From a checkpoint of a small transformer trained on Wikipedia: vocabulary 8192.
Each number is 500 + 25 x the weight over its row's rms, rounded and kept within 0 to 999. Layers, rows and columns count from 0. Numbers have three digits each. The size before them is the row's rms in percent of the matrix's.

# layer 3 MLP up, 1280x320, rms 0.0814, rows 156-311, columns 160-199
097:529478463502469494461470521518512484492506497520524513536495515457523474503506503538505508488489514466500499523533494485
097:499477506508534512498489517484479518558524513504489503449543507481503518493483479481481518511502516506468497506488478558
098:497498479500442497500489479499507467492487513519507537501495518514503484491490546459525448466533440522530473482542533467
095:473513473504498473468473563524500517481488497466476510537476498471543523493486506479473499509505514473517487533499513486
097:524472517491484486514493558483516497519505480517492515474515487515475503504501455546497473525479488528489492520483500503
101:523497496476512545506490499510490484497542514509507514491526495503524511515505553472569521500497487472504484490460481534
098:510494498511552528519482469543470519485489516506507512457512466507501513508471508482530490486502506503544486485515509447
100:489516488515495507529516483454533471500498523517502544446490536527489500494430499528501524518471524519457472498475489496
096:450539531516490538475521474487516508512499521508513537550494491492523482506527514457527497508472498446507466534498509521
108:492516510505474496541526484499442503488542517500523519486508519486489493536538514516473444480492519506516483486501485507
099:466542500483467490487474492504527535510501546516493499456568522498477549507569482494470512486526438471469506538516484495
098:497538483489530468504485503480465514517494459528503523499481525505477517515466517500525502535551470469496444483456491543
104:496544489545510517504522508528536530527514506482470500519530519500513533544522464470515464510490492496506496481475481522
106:477461475526547470510500517504524479460466521503477498515471478473533483543532447494505537532523481499488555524499510525
106:487510493492511533524526507530465505507498484537482489543472481537473496547491539500488529489525436520489504496480510482
104:499544483517508509502490504529547491491445482494465464462506491520491465488511489489474482493535526486531516491501480461
115:481510519497431517474530517479510548492503456488506517499462508497548498500506509498511496469487505476534493508511480500
096:509493498496492501533499522498462531536476484487493509545516450460512517476528487492512479458484508484516473517495515481
101:517506482520456477488528465527501557474498506493501520499452497515540452475535518531520510495517498472538496513493544471
095:460485496503514522476510483497528536465514513489499504495442491516475503548499543474494495478555515504514492470506506461
092:472493482484474511498529501513481462505475546495509462479493458531518485507495511490515464491483534502545518520490464451
111:507449479482522513502509482522510505519498528532507492506506506517465519482529521508525516503512451479464486498445523479
091:492487520532520489504472502507513476536501491519535478483500517519530485531462506520540512493510524513514485497502520471
109:488531489523463533508516524510498516505514502490526455488522469466486486545546537481515462447468490467537485489546470530
096:448484503497545513480529467503502489479475478527516495461517511502488481473528498500514473496492486498521480508538456538
103:522524500486509517482502482446516481491562529478501531527495495473494523450491496526498461496503503507506494495509517497
098:516462498475523552518463440512500504498488453481495439466470508515553476493473483526543513492539547516541470530486514544
089:519512513528515482502515563476462512535466510473524465497506517442504461495504469522540510498482479541506474525528499528
095:532543512524513486516508510489489516505470505492466476525438507512476487522483508490479521519509544519469458533520448500
109:513495480464504511495510474484528508511510498493535493497527508504543522514508487492473504513446510494450498527448470509
099:492499584497554485488486491539486505489487504530504491513468445447490496444516463539496518545544506528534522525474504521
097:526468491495456524496484527514501518533511453463496488481513497541535521483533504485531552539517480530455541539474492518
106:514528496465518507508480539521469503543509504482487487521504498539474524500483519501503582496486534530523521503506493484
098:484539470471464469457451511462477528488506521500480496486500534492476472521481538513474471504530487487542504552490508537
100:499542465465490499494499532476517506473500499423477502450512539510485507495503460489521491485520498466528494463525506515
104:471516530516471501497514514508536454474450494513528530501482505488510487517441543503456482479511516508502491484487533509
095:472503498486520534517498506504472496475456538514495545503522524497498526525495455519536509454478486494508509470486518459
103:527534503530488498462509509458590518519479539509478510472506559499513506550497542551509475497526491466479487474476475586
096:539507463503493541518529527475518487513528480498535508506471445500525480487531544477510486508548555465530513480484438515
096:502447488483533467530470512554481512556464523503507503506496519480480486519489488490472431484493512467477489503496537520
105:516467489490525487524486449529490518478431546518503457498490509481516505442464496511498500511503503520538479497512501497
101:483492501507464504477494473520436487507516447493451477462514507499532527491524520560515471477467517538514507493508453478
099:540500466519495504494532468495515487498532507465491456506508517445483448477488520487441515502510477499534506481503495500
125:499487508481518475514489478507487544497479539479462488514519490531504496496543567462465521519498481503454479497510507487
102:515466477460478519494478524488519519492540503516561466494506534522506514499513499503492526511521504475495475506510542511
098:506505451520495511558517490476516512509489498524496500512553503524491508510439524506479485494518469494460471496494472509
098:546544535509506490515518514488471472501498512502483492514539487505505492506526495507522518476496452504528488508530509481
102:479485525465484507498502507455474507548469484512498562459534502499587475505450491502482535514501497486463498497493505469
104:549493508517494472534538471505503499484502550507531525526490534503540538530481478460494457477487490490450483480521502489
100:503485495514489513489540489486510502485535503505504527504538486516523496532525528502486546457502482489492467516488518498
104:516550484517493519487474508497527526489535485494461491515519513455456507507544510459519520478509528524491489499513525546
099:489493509498506480484496472483477549510478545516528464491507469506497516491533528488502478455523455493485482480446522497
101:519471495488510508465505479511476532491540498551484512444525541480472551523466500486472503500488469449475474454520491518
098:496480431504461510508472500491471546480472477512510476480534492484499535478494495485511513452548487510532486509505470456
095:500501516542521470478502532544519519518535486480494485474532517467493541542525500500497457503526513498515520526538465542
094:489504517455490472468486483490501473544517513524517500496579506547502504499494493489473513536499493498501480512501500499
099:466488495480528477542499496507509507517567499510478468522540511549527509508528509508501483511500472504495490501494477507
110:496527462450482501484523486488526497486523493540487533536459543517535485483475540531519543521503474511566462462500492514
104:516525519517484532517507507530470528498525513548474512498494519527488532485477490462473483445483447479504518527525510451
094:526511507515521514507493542479489504482488540506452488513522490517482485459460520490509512519503439480480471499506543496
104:487469494483479488496521506550502509489497483515482537492506482467493497510498489514517502514491511591549533490481495511
098:509488475500490493538479484485488463498516509479514473509529505522521519496464472456496535505508469510531485500479459529
099:497496504523473500481478530499467502492502528482460477522522504498531486482541493446511489535525561513484553482536482494
100:507472487484486497498529461490478512480522467541473473495485518487462521475469537486511513484544477518512478476512515511
103:528467511484513493494493490502529512505517504489492508503488498512552474579473474460531491474530549524481510515496470505
096:484527513491486495518485492482503546522524515528472484536555535492543467511518529518499462490498509501480503489520460534
102:527484545498522509499487506502480494485483523526440492474496532490480498520473462499503505502554522473477505542475489534
093:482502479501503521549525510467498491491497555500535468471406490491512480519487494466451474492460481528529476525522509495
111:461474483497556492494528499510517471479517483523480529492484508483528495447511504509506495492493457523489506478523501496
107:512504543470497486497455486470487502469532510510553499539473500480523526495476482486550522520513450506508494482489473524
101:514506507493510541473473452478512525505531501490450531536523511575508475511551516492474528498530489521484504543521477502
101:455513457544542500488490511457498504486492501531565562527507508538500501513543522485532485492525484483467469528464514495
103:468453536503511483499503488468505548498503482483521523475478512513489503527544522505496494512535435527519458523484505540
090:477467494485480490524501475511544496482488510505502466491481518494505472462494497506468475480482536504519500482523508526
101:523501440478487468471492504490559502477510477551529510493462533498541516464491506468476517540492519499518525530511505509
101:465503509512499508514492525551518522481500542538456493483522493491508484514482492538499462512542504506450500497506474500
116:503502516516517551498495548487516539484529480503529516519492509470510500503524516454506547514537485508477471497495478494
112:540524487521535492455461455476507492477511502492531525490554502488516487480459481520498499514508504495530484532483505467
103:536546480505531490448486496499492525484457566504514492534524518531522519482452506525531499485541491515517478498503499507
107:510530464499501460505498487492505513467491507481508495553518483563460537507474556511467503503529464481481486415479539500
099:537504519450503520470502467497469459560454517509517492480487485461485528498513541495496491479482522469516510519530484522
100:505506529486525493510528494519546525453504507491510543499510534502493521457495516494492523518535443479458469546504516506
111:501471467498472489489467494503504509487566518516539515476517516514504543463482481491492489476547474515464499527451521466
091:541522495518490482541539497514511518479443520466497464504522513506477498499479490478519522485448466504498508525484469498
095:473531470502499490505532484522532501472506508482509470433504529484474531457526529515460489480466527490521527487512489515
101:514465468474542499488527472533479542492525494540520466503493446509466491528544520542498505443511524464520516528470519463
103:511487477561487527499510458474514517513484544517482530503495499491541519492508503508480534529510517462535536508458502484
101:522461450491520481504508494533487457482515553470509513511493498482482538482497508462494514511499470482565525526484483492
104:502504507466528509474524481536520468529548517497497522507492498536495523513453475509488503480497501527488506503482480506
105:524474515518560511487557501488477482504510483543535506541466484445468556492466529522547453490496524479486497492485490474
087:476523472498540456489485482527481528430505546507521497549490479486562488485514500476553471494463526517542483508486493503
107:485488501512540501458492490544556480504498493562495471485473493491513455505516489484476522560503462509536510549486549525
097:502517468498543497501493506556463528457519480529479468506552494498462545477485530481516499491501487511533492527469533500
104:484496520542448498523466453474456505462522476497521537527510525529512496511482499498532475491491481515489499477526506457
096:538479461528503526466524510454495514487494481478516478507514513525542486462509489486490503476517521570529512523512494540
089:477515527489442507499504529516519510505533440521502487513516509513534504501510508524493506508484538525513535491499518537
103:505524542475466506522479553454523527533501505468519470517487487498484528477492451502517545528489490489457489524487518497
093:516470539469448491480486487476529505447496514523524492509509486531502489477459480456424522492488479459520512485480527485
104:510491504487521511491515504490475501506447530464476533469504537526489525497493525464498488511537512462545498523471478490
109:504446508473539494482480498503467533480524462517523530440466473481485517506498516485481522473494484508451526511513469454
096:505512495474489510507481547522487521505513462529508507429467505507562483479536511502471565497505504546515519517518485473
089:503488524492503554443460497516511500541496499504483487546506516493541510495503463479481533534478512522496525514524489478
104:473516512428478502504556522501525478501496497503510459489468503530493520463508479471498518539514526539515490507501467497
109:481490494486442537452471475493514496492510492513454515511539507503525525465473484465525480492486503467531504496494472495
100:522485471521520488514463505498475531483429486516496528481507536501541503499491531502522515500470518518500507512527513541
099:547496503514489521486457518474511541508520548499507501513513496545532525470521491494518483510490484511529471487522468467
096:442505503463515478521525491520507543521525485516472508495444554517482472516523490487443482486536500488467479502512534514
101:504517475531517475489468516494498527500494476484485486516502484476462477482540518489478478532457531511490450515540508535
088:487546524502549498518489519528527490531476452513528507507527485521468496498527502477469501489506450500500530548452504511
093:489467518484468520526533543504505510486469496493492473491521477461522538502542483526462496511533445470496497522528511495
113:547484525544543505520549491505507489514438538496437452527490511510498479480502494506511539524489497541517505475504495488
101:476542525466467483514506526499493482535527535505524472549453496529486491513471542512517514482515463544464481515504527528
096:476490468510503526492458516480528509513524518497513525510503477501472462512498555477530496516517482481502532507522509508
091:496486531498515476485469509496499534492485530498529522482519530475584507516505460532512458520522524512489504521469491506
102:516477522474505517513521533460509495504482474482495477470527501474540480499497477497531500506503502522546558486477494493
093:511495463499507504501524519501475462481497537487481509486531470535466466507489527538493509503478520517521518466472508503
099:510559508460472521506512479484491482517512502540529512525543499502470487483508497526508518477506509523510506504511510522
107:485534475515483516508474471483472458492561484492506482522507541515459487464520515450483523534539535513557499519504565489
084:455535525480507473479492471519515503482524490552479537471470531489485499477447459498528508530489553479478532522498492450
093:477543493500459503493466511471486483547456484516508493519462504470500505478489537515525526541487516517550470538480514492
114:494563471469490498553462496528455523480515519526517537518524502511500498521519492490486453494513455469471460466546504503
093:515507469482445513484466518526513516506566498503517497516454498492561470507533494493507493472532506493476507521500497485
101:522464472453478531455462486495541511482533515521465532493536470524523468541515460507508463546537510523495472522471504505
105:465497531518467509548508520499531492486535493501515481478492495489494477509509513487479451530481506512516564508495504474
103:504524545471551475503531494465476519477499488453503505453506509531489469502511486453503535517458512477498506501554535525
102:556501490506457508512480464484458501503506477497512506480509513527538467485507508529486478528491483508469497493525515505
108:483542540515454532510492484537510499539509544456493434539457525541509501534500514481469509496498492494500499514462534534
108:546469470469528510548508545492528524484523500508557495491508477505529466486486486525487488535491484494518484514466512489
096:511489463477489474477512546492491464534498503527522479492501498509538498508498498515525475489506540477528534501520471476
101:486489493471500531503512486504503530518504467462490459509477451484505481479463472538543503532489520536549498532510521532
097:521533537474533507499496538482492498456517522509507509518520489543496493499489514498492542525488502507542525523505451547
106:487476534463503469443508498503489520474456477483486498458491489470442493498516488516502512488473499524499513536469504509
109:498482538469530506534477488457477506475549525507500481490471485527481523436470538454468523501529504533515521517488557509
099:493537462493447497511466489493543491490560457490514475485523541515459503508389488504510527501491454514504515515514472476
103:525519531494533493523525517525482478502503494565502510465504493452535537464556533503474463528501468510501513478516500470
099:468454471514504505508478506505471513491472501488491483508492476526449541518472509506485457507529447515459467536492483495
100:498498502491464520444492500488469500483500489517493522513479496520544574498547520529492452519512533522538481524501529546
094:466484484474510474498503480517451488483524551485477547462529492525485485480489481482552491514503503494479521511485520505
100:538415511478508528519517457470516534483516527544490505543538570530415517477511520542468503487460479496500489525505502502
095:468479522518460517521511490532465445509515518464494486514518473474505489519491514485512492522464491523520506517493485500
096:502501474527484524467530518497515520482492463488509469482515494494498492546480512494475522537513529499526492499499503521
099:499484499493548510500495466488525502494533487517494495504523498497503541516553467479516531468491520492462481538496504466
105:523480463481493524536466510515520518516488472499469460494520503472562517500508500512509541559528457495463515511502549466
102:469477530542518517496510500537538518463481470499474476437510481503493486500480492532553499495509513515461489475492510499
098:500492488468546509457513504520497516501531511507533558482474514515474526530492511505471430525510489473464490473482477511
088:518455460505508544489545489528518525494474512511516524481510494496494560495492492539458478481486531485507498494478489537
097:485506527503522542465442482475521490498519528492521478502467461474492515485496498476525551512509501476466509527520554509
100:456482481511521503491445509450511514502496510488489519498524518528508525553467509529539531541519496547476484473459552491
098:467511514495528483477489542490510515493517476481502516534497506489474505498501491511550553483502491535497499511481508524
096:518546473490519486504525492468552456487478484505523463472502481504476487456459485457489495505496463520435514504512522531
108:501519500518515515502516540496491511504511469476525526518508496521504440505544494484507496494452497517486504468484480529
111:499475524519505485542470525472502542496457520521512519498485514498507550496550499469440532536501491485514499493469494520
098:496530504489536520519519531522542504520495480457510482489530503554461500468480519537526508513496498504517509536515474505
100:531532446497537510512481556533500516478540493512505518514540485491495515481503468525540484480537520536560449467515550500
094:529507487516541507450507489493495517473522544503513509522502487486508496518523524472520508546517491534522541492517468566
092:529545493493463487464498491527495537513497478496518489508535490494492560550475509478498487510474472479501510504508516495